Weights of a small GPT-style language model, trained from scratch on English Wikipedia.
Architecture: rotary positions, untied embeddings, attention and MLP in parallel.
Each number is 500 + 40 x the weight over its row's rms, rounded and kept within 0 to 999. Layers, rows and columns count from 0. Numbers have three digits each. The size before them is the row's rms in percent of the matrix's.

# o: layer 2 attention output (transposed), 288x192, rms 0.0294, rows 165-191, columns 0-191
# v: layer 2 attention value, 288x192, rms 0.0388, rows 166-191, columns 0-191
# q: layer 2 attention query, 288x192, rms 0.0461, rows 192-201, columns 0-191
# k: layer 2 attention key, 288x192, rms 0.0452, rows 192-200, columns 0-191
o165 079:517478433473551528515539588455528553472502537419501473497464507551579507528500433447532611541493498504542432530505536434545471509527514481437485580498484497476518443422481526460499531612448473531510530567552488493465465512440476430548568519458519464440491510496432518480458521502496516563481471470518465472501549507473522524493594435504470507530492481575576446489481488483471514550457516503492468501485474507484455569509546485429474484508463433457541467551427579494499502405547557469469457506471530505529524543501461534496540536504538526512464501438518476468512565513430501495
v166 100:496502496511459516491482500504518533442515507511546452513475536503524531503531492497486555490559567425469521469556553487446443470476582480484474493546520485476474448466528530530453543445528517495440406547462469509550539544524472490511506525471555526541514570460462479491514471509568508579490463461466539458473535502419508533481568443422485461438601508508483494452533512490446499449488564450415436505474505512556529442526551544542528437500448551469461555538518496453471477507459568536474432495530568528541543495481489566500496400495536492470541577508534455566544560458547534458
o166 079:496461508518476432505513518557445479522507529479509555463487535481480531480430554527520391533469482509532563492450495457455475595522523485509468510425527523495516530527469464503511556526520478569482575531584488546442482488537564483495469510512479482465506500592533592568513491472482396477519593471492505579530514539473519433486507459448563542513459549529476500458538513478487546475489450506513557471463467531463473475483504501506487533536572498403499417433519498505519452551466503528546475500479484433465486476492553493509455491535417496515519516471434495540542366502482550464
v167 098:530519496564519537462435473510471492483456556450537491479493511484441587539526509536403569475478488486552486469504493653531543466409580491452483512508522558521431492579423541492509481433530483560552486513469494470508383500506526496485538523507521544549426460478446399495480520538483529459523483513522485499495505478505544510459460426540554517508493483519576510548514483522485486541447550465559449546472493527505466500497473570455518610502524466500478500548497452477487518462507547516413503524542523470519523501467512454538417482477515538428459520464509453523508524498500497475
o167 086:466505444502479456471513545494533510544636490528534518488509504504585521511479452447528527461461468492429511509481511433510551486472472489436473499446462515550533532545525526547470592519540444517444453526463499469529465487506463405548452538457525517455547530523467492498547515503517476513530491523495490539473538517514511459587456492461533423524476516450564555466486499491527478476471481532493513476466509491567473585478497409462535518520535470551588487470466604499435521455460471511498554552476501497518546538519535509508474490400496496601494405524476547503445542496395503489
v168 088:561563550534577539515479472490530510437438522464465407445546598529484477430517517524535473524576480500515471505493519400483524575529489500502427450528502498473520509538482494527502481511509516533404457481492489475594492505518464482469489454489536438544468450475530582436540498544470486563497516541525459458476493469446493498481512562480476483486506475478510554509501486573481522534450497460470572560502496560471494519505397458462484486460465426478581484546563496557537547531452532432502469530545529519507521510518517477528425563503444561543471481396465468492510515524452454511
o168 077:479507485476449494546466446525464415526424517486485520566489512479498509500428572489520461532511487511518452522581509523536589481507532510473470547541546513517576504569544527539491485483441465494557524495495486442495474490432562582522580464457514458531498567456460427572404464504501575468546488497524576456516523528456542407504535517511550539467515513477402443424513504540561471527456476411514472444487524466458480446530481462521563472464418537511448482485567450517460492531483481502450560481490506545500527497464528462474472487519480518520514531489556486514537506536456566501
v169 093:464549550526529444547515544453461522517515548466447552521470577466475505528553484507526470461518466444518490515479481473491492430469589489480536516540563531510537498594527568448509426462479507395558470549460482489504484418520557604532517522450496515490449466488494456537613490524496486562552497517482458477542457478441507454439541513524512560494517496502514403515477494445544505515458500518555453531508482456518514562488443445463479587477463454510557548538487452483478432438524559434531507458498464460540519541520526495473450483530531481456540431512491484514529555472514507445
o169 074:505424530523506497478572497483501473564519482536443542539524487479530530515510448404502514485545449474556427558556535451527556517489513523505463514490431471553492489464470432553439482528498472535511489462503595471512464473364540464518493490480476468545444528488527540482453518475558532467428525496417553507486576555467532536517492460441455493511501519543529494505478512495512472544527505513441584504522507565547537419555471449533480544550520547599548497464431506513558514530454435581481558526485462518469446469506499521478432491453449447485492514545507462499483505481478444545
v170 099:489494442454469464468548592543450492531477483507528556428549532557493497481509467474485520455527524480477552531540464492496436546505385469448456466493505519520486473422520541485479514490591497504500537479505489502592450543457528488491453553452554572553502532449473540551506464517589494486508513524501578468497503426556521497464519457485476504476506456475487410549429429510514413528455449557537590490440494496513467469516550499467482490540571537442570521503494455415536484487475481464481467499578491476556491453558548458481501562492453503466489517539448451526457496504530458519
o170 083:488432465543520553468480552456518571457565489501522515531467493518525455513502442436514438557488543473562441505495490468517533526575537523497529532553485507481498442450469490526497460573506493523575539440540509473464472508535484491611536474542450521466502478490504486416474495439436467492452429495537450468486443495465533519501483457553502544466437528529519431431568550507495512530427495469504509476543568490527440516495543493512452408457464495568516509445464589539494513474545548533521521530423396543540467540473473561527549498492580509480499548472563554470521497495479477476
v171 099:484475523488475471457560580503435473517475464493457525458462510515531500530564551438492489558563474500476606498572484507562546441557499467427487493500440532462533528501480547495462456485519508491452581480483527494481518515548491509485533524551552546512503565476470559481468508450525461609430582504499494521507544532523527538461458451530419473465548557472483454496458457465586505434577455528493501505467570426523528516504517509526548512474478460504435487480510496483449531454481475486471455506463583554576529552543439569426508485529527495506462543495481561483430490550458528501
o171 087:538536554452512539506571439519611509388474447505490491543506481546480492443462478494486449500498510480560494449468445446428482548579462544517487462485558480407488491489545494496511519430541490450469511483539511437503489498566511574541485532465505523446481463563509466542525473490505463446544490527477524528484460480481532446456497407565561508518468517533500512512565560527494470595487470496437489494576516575478475512491509534526433506456526446422516527558485484523508507485548508528515519529520474489491512503541588426535486566535516500489492514465445451422464518514606449514
v172 097:501543472516512541509507474387531529511460473486457487523516482514435459477566493537545590482484452399511554466409416534508556549484523462542535407491521514530456535519478447517467482450510439455520528453448479517470554517503447473498549551503540504484467522493505521489496543484507552484458429526452452483452464492466524524481391522439528508501504465546503558507508439490464529491542545490452558477451547528484452548518521504510522540481513526452408448496535465413479408470517541485527536511492505533511431534503484420514487458543513536559557468466559479454476485429544439459
o172 077:532517548476483498556445481490418455490496472542518515477471441537535471480486567491432527530532447528529506539529494479541482457424527536518481467491462504530493463551510516533460579524499551473484443467573462541502496508555499523492549505486470528504506466469532465471514547613494461546555498537461510511480466498529509471530453496556457468502558447460462493542462523475543467463459518544540504449517533490514438508490474467512587538504450435454531503510482545457464449488506464476427601517565526506535485360549516539561524532456479575560534498415455436539473462527423565433
v173 096:494557462459480499492517558546505533502528458509494489471459546538512513552523478544539506444466501552510422475493472576537508499507518522437459506464493530475503454519574544503483527528444498607575528551507563559515473502545516456478465514540476456467547529494499459470523491520459479432475512443470442492483518494555426501465463456430529584494472540537540436502463501513569507429557476479505467483590497430513523445511435462450529514453548508532417541548440549548503493440500539535520492506452460557582454521462533481516536515494437439553469535457523441520482538557420573461
o173 086:503572537449541450479511506488552536496511571451520594494493503486444475577523556497514454563514445482521520366435464524511483522523495511506482479506494443417442501496551522462502506474511530408432519482525552457529544479456477554448434501496524509554460481573493476518554557429490456515502454550523527533517495478514572490461525514518539533531528436478534546447534486477529435513578535485537603509496528549500543481455523509498447455552592464519486527525507426460471518536524449534519473501471559443467565522485437460471473494522536471453541473490444478416497506487550488502
v174 097:475474609469485502489518516522488483515532435532501489438506476551510475474467508523475600514556538465581510522541437534505477451522507524531459523562550459466576574488528463509523563539536543511465511534552528460477483431504534486492514433487538447519493521562514531466458468542462469514526497539515504483464468521478504444431510502524477591482463435541546484581506497500547542528409460465509493484447526503517496357496476512477568601533514519524498541452498527537518454518456487433452523492453492515469477512470457382467528499505539548534585479487480430481456440514512539476
o174 082:574506485545533544383501553461577549457517504434520514435533568491430539475519492476545501466463492511536457463493456523553470548488492475462467485465470495525495496471493495512482517554497537530451481495479546491569483484521477478497535560551547524462582517498473473539487554478546461487466432506541490508513518433532475591494506406492517480503573460503548504455454449530485461505552533507461545538524525480519490505499564493508472465523473538537507474545516531471518479384537519515532419557402537426521535540436492533479460504456474486436427523466527535437597571545428517493
v175 091:524445557505549505509449536476559499476424506513528501499536484553488501564497596538522453479446527546509534439403481536528475458568560542512526444548521445425498516536453490568483547426488553527465499506495497469497483535505455478439489503518520533445545494516538510505454458460466511400549485521472501501469476516458610467486490460492598494544578454468514459499500523491499505489468547522519495504512486493529597487546473500474583428461484472482408510588495426474518527399464523505489567450537511429536519505443500467462523481475522550441487490448499487497551535491462466494
o175 080:487519560506451495556518483511505466516439532569555547486470566554491470452505526548509501503489439532555523531534481542502466525442507478411507547456523498436517425617511458464441483468478476466516458503526447519532494520454507517592481571463506430489489463482467497501486419482457542479529576414511498603585509452493461511516498517507467448501488426472520470500506481482448488522471511464459540458436577530434499448489521471562512518528554510513552548455518527494489506536593534516474497528426578483529549565457493419498491558541493470541543483527486459477447502514552506541
v176 088:492550441555528458472486510423601451539465483471582565589508439430504498503489547461484526508462427466538478512547500508527527486494488458430481505507505482459500446506529484504565502468481519528455478552532488505537507571562497591548401511522530523559466485492544540522517557537519488486513465481525517532459523570518530449533444491472487551469552460437454451521541532474518495522445459478528444467519511526484449448553475524556494509515424464503511472462559581482566496529518550504580491536536522470524493517495437516474526525454470466466521568478397524604488520538579489498
o176 069:461409556463505485476469511456451482482448511540468473420548491491484525562470450491474524419494489614485514475501526595505442536501534529524514546439504520533475469569559535489563489496522539520444486546466466503524454496486482469514499454492409492512517489618558505538509467544563564495496468373585512502486527463500461484484504554500489485474415478503579485568528549455517504438528518496549499469465451442530556449545511525463492508488540539500525561541516496538473533518524488500487508486518529529436477468455496466434471480409524563530451494490503520470559432483450555485
v177 090:488556500505387472465460433488564539499505475512537467519561535517490502464527494485532467550515480511446478551544531431496448493523490548548446429457482469493476541549500524497433538595523436531508518539426493411534565453461476492554543522528486466562457468487446482454507468507560503526538596492458546514572457481532540499481533487459502564494504504457530531519505548518485586487436446500534515442451571477501535486470500431499539531590466493489462489508518571523529537531411468508447469525490533431523556569494458508510461509522468444529524493532453420462470458525462482451
o177 078:474574568464462439509506523546483498489473555471471513515513506462426514540490516485405421488498494471465417438430490566526556458580502502531466539447519498528482529444540487477545423482439538448515560425596536492511641544501527445517442491519481513516524480475542456545480484556543487513499566496505465494532524494478488527506529437516506476540474469510419566519482419455472518545548562545488546542544491469430549510500514539511438515503467457471452455525474460541528474543464529529517466446551564502452536486533536502509524479527531463492414469513514538466515481540521554476
v178 100:485554452486482516488524504500588517480458500539537550428530585497555575521468476511504507470488510458569533491533574494478552486544440491499520474527518474472511524514570464571503443488488499453505455559469515471425508415527496480499472454480442444439469525513497462458470591464485417516489414507441466495542527514510513522475505464512482522526543480487509447597562496508496508532476551449477490515453562518485539414521476460507549461546534514441511522487575594477501495487423514443378481514510490499493473498406429453480480547459434531528487480537499527524426523494519457548
o178 085:548498491483535511421504547516473538504448539527531433505473535442449504537521523460498455474512515564486474421523462478504418410476473444409495525471469480513457528494498531447526554514477548514430502513530486546510482565501478477523507549452525463547560526498509536513492509624436547493503528439537466571497501504543430458522546550480490480450470480546512452502556524413496480442591542535503526459515462511573508520486568549474484496510489508457499491605511484430474559513560540500497488461521510467503517498448517540520575521402585473453422535501447487465530488539456487482
v179 089:455504577497568480502491506529575386471455521491477485592523491469538484453468518562521485484508547494543472534494537529485502494581474550472531531538509425460505570504520362468460555533534503489475510461541499522561469503579462461450446493493469532517464505484492490447467418463470449539494562501511466496526506491524554522457540461583522534576411577523488461546430493519466447454476505463502434506482423487508480531467525448524534524468484455481557496494472464555475441466466493453506557488434469549470511531520520587484443476542476484518560469515496460506478491427461518483
o179 081:519464519520531535508514455523555548518558512498466556545580506538459499461501540499471462520540526426496475578519526546510534544456536529514575540461539525479505450507504526491464464498577473516510420512473414474475491415528511525515574482527529497485476524475479416461553454434528489491459480600493513517520471519559522493561513484478510486400496516472510510450497445478558480556462434451498546561400511494498394499463548620469532474457444514478453489488499449478502527458499516577513464514490519429516495535426515479496462495505488460434489565572532524491435554508469483481
v180 100:463449535504509508563517519550503556595545461475512572514491504537441540509499502449476489475517483471463444532566450501525395491514479509476481526589608421461473533546487493504545517532544498523527474497485499523450491480464453562436434489483549479543501553509531523627483511498481485487566545530516495498511463469476475562432540552510470526500460515532488480532504499484456504492494549533502523469471482554414560469477425468512458438527490507527476611436438433530468492535474452545546468441473439465490545543421439470518460495501499567480549481544444519487499533471473494555
o180 084:534481426549457564441509564480540489518474504465568559433472553425497557435500537522537524517509536500506498492493478497564494540509532475440549559483528491512549448478473511487466524636502468526504529529558521564532522500481531448572478557495511440407520536476435507521441472423498498535451490481523454504445494427461513579529517545488485449476523546511523442490476463500470572473468543504516511448498502463511482497492557513511441543495502512493470399496470586483481510413490563485503443478423506442474498566433542526494607536478562529461488499487515518460472515540475492482
v181 088:479435449455482504575576530487422603517508516485459479430440542480430513510426510498478453438456487532461512487516450497434429500468534490497479490491431506451520501588494526469452524497462470530490539559565427460553482478580512480494545544463527551420517505504482481541397480512484544523497418524517496567514496471519498533478406456484437482523451557478491460495533443530491505507473536504450529523518508450502486474396517526513457496541562459517522487442497549428541543473524505487431521458468552497510558479459445569537477478479510546510469557482463507462464539472456525537
o181 079:492557477546537508456548430489553453516513535485537502516472472533559520492548510529504561499559427428466431489469507476485521455546514500554436550546485524512441485467478494535545450509478483532517515459463468453509463505475529624431468562478525439540535566481456469470511503472513446506539521518449538506496555496440553441495488480503499544542441498560453506442576472523519476487463523504432423536509461508528418535491477493522458504431527547463480462525543560415472537499424478505570476548535487477519485543484511456569528493510503482465510429541485516539525510536640437519
v182 098:510428540483519533502526508554490482573524458450430540438532483460480464460530568501509482510486581523520472538474474560530560454510575599512454525516499477480534456434538507508527469474536495527522471452506505503450523437462525476534537446579524453576519439412531505394544488579521474533553460563490486485536554469506494486494440457553469454580519553476537504506568435544570507506483555543432498566509486462461521534523478592475443423476496441477491606512519499517509495492501510548509490496520517438480492492447472450461480477466523558515499478559472511518510551497495463492
o182 082:535463489525485551511484527454458477584445483514482440544498501442494520545427557491454499437530493560549431496587423470446594479557503414475449529498463427554515567583527509472499449453537485506486517498458462523548548450476508591509543424474484462465475544515481482491512493454494572508426529523494523462445462526525459463493501533470552486480450501505429531531530569577519463475535541471495508428523436548523437537492562481475509589581541496498485439525482533476521550518511464453480470534541511513455501532483576514480537524476501483528450471518496436503452532512508518535
v183 079:463547552447522487496540437478574516521446528478511486477527491523504505508408483600530484511551408510521444518486507556495516510560530432486483552516473478485448518467516489405476543466432501492516480500504560496497462541484498477534463472559524534477508452553518498540515461434472516483465494551600493531526588594468505532546541481528512570514547545564545541456553550507470644526480494536530546456487465506545495576515573472462518500530510481458544526454486546528473488445492506438538541508528540532502487488495582469483543488467532512556440453439524488510479488484443494418
o183 078:522487490493555584567494487466468511492487474515435515488519479466480502457607633496534561509460539503398483517523508495463602561486490525521506490558473499455540497523517499523519503479451542488475445495523483476529558495503497522448519576502483532522467446542567445534502512497483522486547534472472533493444476536507488478472503539473434588473549505448440459524453435508532418467541501489471500474483555479486504476569469514459581524494482507496515500562449418468499538524497511444436552458582468495588467393435503494515530515506438470412497568522512497451503474546491488457
v184 094:535529447570503574535474515459466503465478524463470511490444420515479499484473498573496439531513461437539471534494544523504455441556477488489516512564442470458460429462460518496509493502487464567435583517502426503512409543516539504525485390497446485475507451526460417451556503524446524483503497421424460528489524541526591520482484552479450563462516496511522507550403478485479478561492502483465532513495507515515446478456494579501479497520491488564464497490467447554539510523469592491579525586498430525475473510460501458445492549495489555475470530531573510491501440483501537453
o184 081:472490425452529441499515520523549471459536481473509517486542469485537439494551480482461559438475474472533535466459539582534531453482452555493462471470507537553486510539442504536529494544540606497493405471464544502519521492568503488457524475573542546477539538492518527442474537517537442561522547505471535507499518504492487504558414513440604508551494445458407511466529478527477494443476515419520460488506531508523490556520436502578593547478492411450511497531574522433464484532465550570456447501494557500520492436539498492590506457469459475509452457471480499501517502464516543503
v185 090:534518502403415577571471528528463557577491539491556474492526425430470487475486499524486580519497526542522520500496526449460535504551455534468463464484481568522496481516555513522502540453522541477519493440508490498552522588525536507482592540575546514436512474441545499528479496527512553497506582493506504507490521552486467495487575511494562471493524448376490514516434534545505460492512547463536510492469536476513500531449486551523512431534461420526535564469494462454494489591561482507456486461500490491456472530508562573538592535514552530505535550478506522511508541448492471410
o185 077:554505474555471505487438479476516497519514448539536490488434494558507544467481513417489471571449553533564471561547518482381525557503532536516476531475476523476489522508445440492514388496542485522538548493529427450486510545555515515490450492444521485542518454558486433481512471498487444469485484585411494408524444524421525466511415497530486515524493463572482492493518515470546559519542466520409411455542449542501494519515498455505552565542529519548473500469512562463500427548458532493504492498524499527508467502528520494581467478551451575483491522481432502534502500545551511546
v186 095:472457567491499512442490485503529421479504473540569584458541513447506509452458501512547388536482489454520475501513453523455448499487460410494445542476476499500487463472524556495459553485409538479486494547528448413511502555505493528504487433491479513404503476465479502515498524446511494524476539476569475457445477422551517522544514483496504567401528463481479536431459515482549528439491541492401458490436510536575471523471485487487493513489484467415463512521491555489457537525486486467384544505512481470508500460579509491532461529438561518499507565563434512510493441492550531501
o186 086:463508517500509444495470551531480595548480374486499495547491476487551458519535391524447427488529411503424584496462545525529497505496538469453467492505496472475469510495529475489560439493525502533464587532485487518527483549470526537539427484560455545516471459511533571492508462464541475513497514498458470523558526595488465452506397466513469518476482521521500483522576537480479472507462439521533508425549549518528480484478424499504483490512498465490530551533445483566506505473473580514500493465510410463549519445507447555488480533593545481480568536460511473490537469570534480557
v187 092:493541554598522560536439482543520554495521510561525472476402453485546465514494497527547550497489506507493515471444498509492500452489474451510485453538473517396504489523528481504503451506532524523579513556542473457403572486511451533464494510540567433490468529507465496456564449555551430522566513533504530510473512434483465549573574488517567529450467420528498461515494545465514597580457477531491498442528482530456500506445477519455516447444499525484466496445540478498497539550497502445524496515501492446437494446530484519542470519407543442544538543555546524528411517492510486467
o187 082:530457504497543518546465504516506521498386505496543488456509524496569511574466445518491593441545471618455483543492499560562517535508512480415535528431559493498501441532508446444483511502520530508468552518502506570472451464472546482601519484561501512459494516477486517512413550490506535546465477428543546517500571509490432501474432520467425507523513538474516526520457524518444423412452511509555433505514492448542499474493538507549514499520506557496481436570443524544485424485533549417509479492525519474526520542517481500458473470500531552449477454457496476558520475512422466521
v188 093:514462460561451565554515545510463459445446558470509510548514466515504502501485484468433511534447590540537528504522509447485607534517482489545531498504491485485434519496483512550484484488520468551546432505447500513495478513507442549563537438497481514454466588439512531557490395450439523493483459474452555436584500476477508497534497442487476548565438508504433466517551515519472510468490450490456534464517538523442470531493480560518453457439558527562520497492393502574470533522447519491496444478527491561500465453556524464484479516493438486513460520392456540518488539547474434484
o188 086:529525487527496441475499430503522493550548455575530469485512508470453490492465486548493520485472472586473479551494493463528453542445470579448514468467524550515552391465419460491540521518470530429479446478497435487566525531554425475485560527444544440523525501465484506459477507564470498475535532559586549478421439479485480482496558507480516482440499408502532496498496484434493461490586543502502486560417515484513513549502504551500598410438484608490534555543538514508511484482535538458543536508519506561523512481500514442542477518468474552477514446516540499561513498469485521453
v189 092:517489551562529471505489530520485539482507536481487476498592585538548545506545478495508553478443563487520534507549496514495511542524520520534559496466429580550499570534506517501502458511458537521528504497585505449478562525455530523580493410477496549477543460507517472517519451488448529551510429531537501516521502454499600580475444529487433403463480488492521467455512551528505474520550466418536495514601549557489452469469519544484477486557515471525557544473604497450505496485533514508536496441519474487553487541486412462507516463462510391486543525457507502438481552479461475541
o189 083:461470600540418533443550502518510526566495521572466387500503507514516482488578479432539492528532492440561494538492505500538491479525493458474458444560517481524557479532557476514507521496579456492517500533444495489459468466447509560510506596480492506476560477537499502541435489440511531510515539462496548468468574515543444501471630466405520521526440549486495504489517486487496490491475509524452500549490442497568471496562517412498546502483489561511536498460480520470500560518475489430542502521512433385469464460479555483444479517425424503489456460524514548535548517510507496522
v190 088:561473464504515563479551547527509534515490507507516484542519578533410490427549454494594511512476495511434424547444493578532584466487587533511540536530518570472519511472513459532564489478459413491513477562514502487502448487481483512523498499513451548521529505524527525534470465497552443468481585526470480454509559504461563463511526557437530473548578442460441460513488430554505470471526501450589521478514479464491515462461536510487527462508466481481491425491507495503509468523566469539534485508454431460461546553510527513462433567454536525442550495550485385507477474464524477457
o190 082:468465534497449455501460518531461470540483503487462492405520437469462501515534537480468464543465506465593451479613536531526504517465438510486481480458473466565473522535459526548465522534493505597524480467527514509505583477538550506561539479452524480530458523449472495559458475414527497517454460513442437497591422521515411570478498521445477465516559497497496500542504446471468525475541559561467564494474478563553526494505479515487492527588509492559531509470486528473402528493408545521469457514479514447501486455532499507484537520563466570535466476516532594527472515490452548526
v191 093:516510495508571501525500513498549530498480500542521471455532489452523455534534453503525547512486506494502470554511485452474492535470507482482474470519455507473515504415564425479524482489540630427424542494454473490441481466481545464472489534585475441451549557594486526450535443537508486540527512477542539602552552470441472523465518538478477443503502524545440505527492547536481544426494452405450516619523515490477541499474500467487557471528537448501498603449527553522504492507529473543484544557556492534502504577530507538556498464499517454456475532499429452455523455555543472484
o191 079:478486537501502492472487522451470533541588485483492567503535496482472465499453545491466436457557542519485477500502457486515425481498620509531495518479455476573500446512514521458479426485537532564524547476494479471532478491520416584551554504530479461501477537440543585576472522480530511518524449495481462422406427474494480421458504521503579470506451424505531479483487476528477436529492486517505524509422439563562558495562520546546517513498479579443486520458523472503566485551546500474518491494533520439490525475421459472502522533468457531525580458498459552567552531470465537527
q192 090:463511468527467502498512530533522491485445428523486532567487511568539479552492516449571435484549510449479506512486527426522513451491498528457573558479553448501519504536419535479584490524522513498485436518570526542455518533443529487454481450559510499513545535522507572388536521458462497476462517584547471550456487479525463535464576485446410559476573488488517450538525542485531509495543523448550476509530514460480532489522475531474486448507463584428477457567569594505484591476456481523565433478465513557519505509528495496500546545579502462528530512532495485508459462532496545512
k192 096:508514505482397514516541470461476500427490499433512488533525580504466510432510477532506456526506498529486477536464387504542509528499455465529431501523479561470484515444404465542480550499557456443497488434486457479611524417569548489553535439486529486504447501464502509528554489521507472460469510479526473521537539511511534457500438521533545552483525516506526520463453542522518477477434565508559491523534530555471556496522496586485506522422539552509456432532525499548593442428570488514511471502498526474539533487499522530529586484423508500452462519468529562530531450500528468410
q193 103:493490521471536494464490542488506537479458498526490493563452541508535423510441447478538625445471490527435555551468450394525532486485527449516538557392517560541507502540528436504463509525486560537454442493432529512517470501471550453557486544449616553479456546488496475494557476447475526497507500520487475456489497482536467525560514511546494523465482521489548577571450524482501476463535511457482502540540460533535466486515455474516478575494478532493516502466398495482442474493518463527456431481591525474544423534467490516562509455571492463501415520501553431518500509523504508480
k193 096:492460515553486453452524445458489491484483558460495492519504507427536481570479488484518459541540465496502500534400485492404470482490492485563438479458497502434515492561543503509421474499520486468505491508584558526479535512447497536519441473545519535616512485551493500467531481509530493513485470518540550472549464442476553449527556531527416469547541527569462634592531501545514487499520478498492531475467473561454450450511462506501458401471480516537477522516429503468486535520576445534447536522558474441430486545525487516539513532565475499531537576499503527505434488514465545459
q194 092:408527536572479470469482443503530474458509481546537501554513484459564565508461475499529454486465434465515561548482514541508522541519547472420472507580510581434523515519432466501463516482495470463543504535439490453537473509515557489514552462524536435423563433470514451479487577487490471481484450523531502463475444542460574459428479486476471440464529574546527530469447503511441524513470491499469486504505507542416539526556508527475509408552452393488478427446483492495559498521478531496535523506576507476495517498444544499517447522481441528492441563489502501534524469409492483556
k194 084:502560492484490525505415579511520481507464500510494515589565400448462518538443473423494553460512499490492577481495430503523526491462393531426560539490541464469475568492471517484506528446445475577479461501546533497491478509517437444464499508533538459534574524485490529477524513540425479444482528477502477482462543523524470461544533542514574553450490500534588496527533493453515511469544510413515464473541479481488523536566463487545517485407511485438525574500472556494492494474572581456532543432504542539457512550500473423482460453481456538521508540529535491473474522467544465464
q195 103:536481483561435521479510465450484527547499469478462544518542441462544522481518533394524411515519512424463547454490538567524455520524485451526472459577496503563451471480484468442552485461465477500530490501550517522520536489527463572482491462528547427473505407492424499557531512556496449419445462525581517536458480509453582489499485519405499563492546574535483501468528530486479494517425472501521542447537560423471470545490444443519529480498499531505434479509523497536529538484488543455458470511449469506430493451462491576433496476451488503534491489543455558480588491526525498519
k195 110:540498552497497510481501474515473428422471478536564483503582529555532524467523530515522485492504484519510491438519429542462503481469474531549503515489436574535509490492482468583566481497524452455444557463482439477546514523535557543541515415582486519423453470434528484560489507552492458480468512501426487456562506538447460548485405554521548529497467520536549501486553474544580491506440537583487486507457504496443506551466473548507499578468551535506490524507509481524515399439538498479495502486427466483498459477517545504540461515562410554425463559537512515549536494486549459472
q196 084:597484520474493498561543454581503492457445508462522578493455524504491443488481529604498505478489546450569526495452479507465476519497524552496469516501475455526483518546516535516603501521577515520554493522500451516478552410452453564510476526541503521549515555579447545626494503493513473500509474503477416514510503488545480509478529516456557538478554469527481517514570484470501516549493394539519532411545507416422409479496501444522482513526546496487575560486494509490581517488428526416491478533468514500474471555519474474471502542461476483501506422518490468538464496525494489516
k196 094:484462531449485476527570443514524548512574550488543452402455543558504501471501499532542457609506537505455505494550529513465490537509505540437457502496460546538455481486503503440502559482543514492555623496465480527460542517479567494502514565527496493527505462560504591454544486483399502529463498507529503585417441536479509528532468526518490467524485560475439559470510581525484477504449506484462533504522543543475535457443562443546472505541588466498475445449522468492599513499520457534479445472459446509408527495498440523487486463475526463486486492559516482533517523452530500535
q197 103:492515512425540482516493480531480472507488459481430433463473441529442468530466527528456520487578470557467530538545459435455490556516504527483527538380481453472532554547534547480520464533562576487504491469446432543474460485420557470511530504473463517524437553449549465501506415461484531469512523500505481480544492478544425497565519469552545511496422517464477488545472521506555463522494458462448500535454496520544482509421493534530468615491415556482556530530497457437483508534512440449530520535526492498540524524564476524508517556548532443473499495476503398478421533471480522469
k197 114:507514512514533444484549556431490573524529501513467518514401458411498535578434465471501542506450449488473483498480513483518515500462501470479509508511508435446539449515451500445457542446438548522558517562482538525460458476424475475517506561458487496510549537619479519534575529488437523499545427491556456531542425428553538469471571474476484578528559470523465526548509467509483506517553538469474563546526503460506478520505514483474521398542458485427515523489503508442413565487488555559474503539486521507496512537450518451505553537498514468565524515527505504471475457521417461519
q198 095:418487432448573509454501589519514450479476509543445487506567460495537523532490468507540588480532459519494516460499474501553509511452446467493490519489528483511494483534489511514481416507523574470522515477488544506523523501523502565489510568521510489535514450482558516501471557488497457532529526420571541452475527486506540539515492467517575456421466482445626555536532543555469465485513535482445444585485470550584562475480575504510498515502473478577434454528485504474458544441416544500522473443506547500506456456612484540489510471576543505534469533481475468468539512549491449524
k198 092:456515557484541548539522513488488470478480507573480484587453540447440487528441520502512542443501508532505462487509546523612514506447499449520518479489531473517519480480522536524504426570454485541486503496450432554516543421525493484406492507484485381502561577535471502505502468469542505510470520428485504414560438553501469513492474507544522473484516440465509514541509462540499445445514580487515471530499492458521523537532493600562515504498465559510473489508448526477577513579583541476460552496482511482535515462499477477507531525440469505559440550432543423560490544458423481513
q199 103:509475452556452481419504472485484511564489501507584590551537497434535532517498532499567451476546509498455490460507506495465553490528504502485491527578484531529404466482468515500470508478491447498510531545500546482543533510489486545476425546530537508512547454536484462472482593570502480487575513501562553502456439452466566495479451526425528476453514591498524484457507478459497614495443519481477591481497492460487525503544492459530463509511520499534468493392445536527508500512501552510550526535476539474410457444411567510517497503486419490553497523477453527500600460463461506479
k199 109:448506490489437556470555468536498453507427506429574563502543501577551520406557523511501464508531565449548560575506457498516455489523495509485462559441535574542431485430469530544552545486496471479448496426484528522587534544534534483507481533484441467380480509511476475514428505405548461465484533514459492535456549494472460505498517570507511515513480546520566508480484552487530557526408508500485522457511560498523509525463507495468454507523536501520476448486480452499526467506523431449541496520506487503540414467496518487510512499547523516484432526536456460441553606491524485537
q200 104:486566587530442442476525474468520475533505523504480476501504538455524471446554531499439465470586511520528545508517454577438476427470487529556521491574512553469505542529542540546495511463527472495457567463501496460498542513566495495454480445512528502475526486510442514551446450501461440473468471466484505528566515571445522511490552505512450475496559592524514488458493461502558479498502531514602525428416525551433526521519460555448487418499543541462448522454508506538547471538595487502461504487516462515439542475397515442503519494461483565555469528512552546487460555472493542554
k200 088:450525432579563546569521437523439424495463515476563482477540500562515515446509505502525541468572510491576531528524494496546506524469480492470448549486476538524491530463526451544453488446562474514479503468504495469577455449476511542545481559493530500497391510505529510425457504526474525453379481508550510522521492491507561526515462552543479501534459463497500521526549582464525570482500507477440536449509569540463498487503473528507531585455460505518510430534475489507516447466459410461527461522508446433503467549467493482472528501489513433474500578455517417482476536401548505545
q201 108:574498492388522508554515546477511526479504511527510443527488488521451512535481496483534534502514523528475493567464513480495456469522522458428497510469592503498483572531521537468502523497504551414474490525453453455451452539520555540504528558420482523488466482522498484563540411453532440527537489454470480509511556504580445461510596440607536500578496524474462464541569555525536448526594473537468459462455477480475470497450505491494458528484556512475517544610500566516525497528513472448495470463562522541543489554562512490526496511548487470504571436515503427509473499536466507434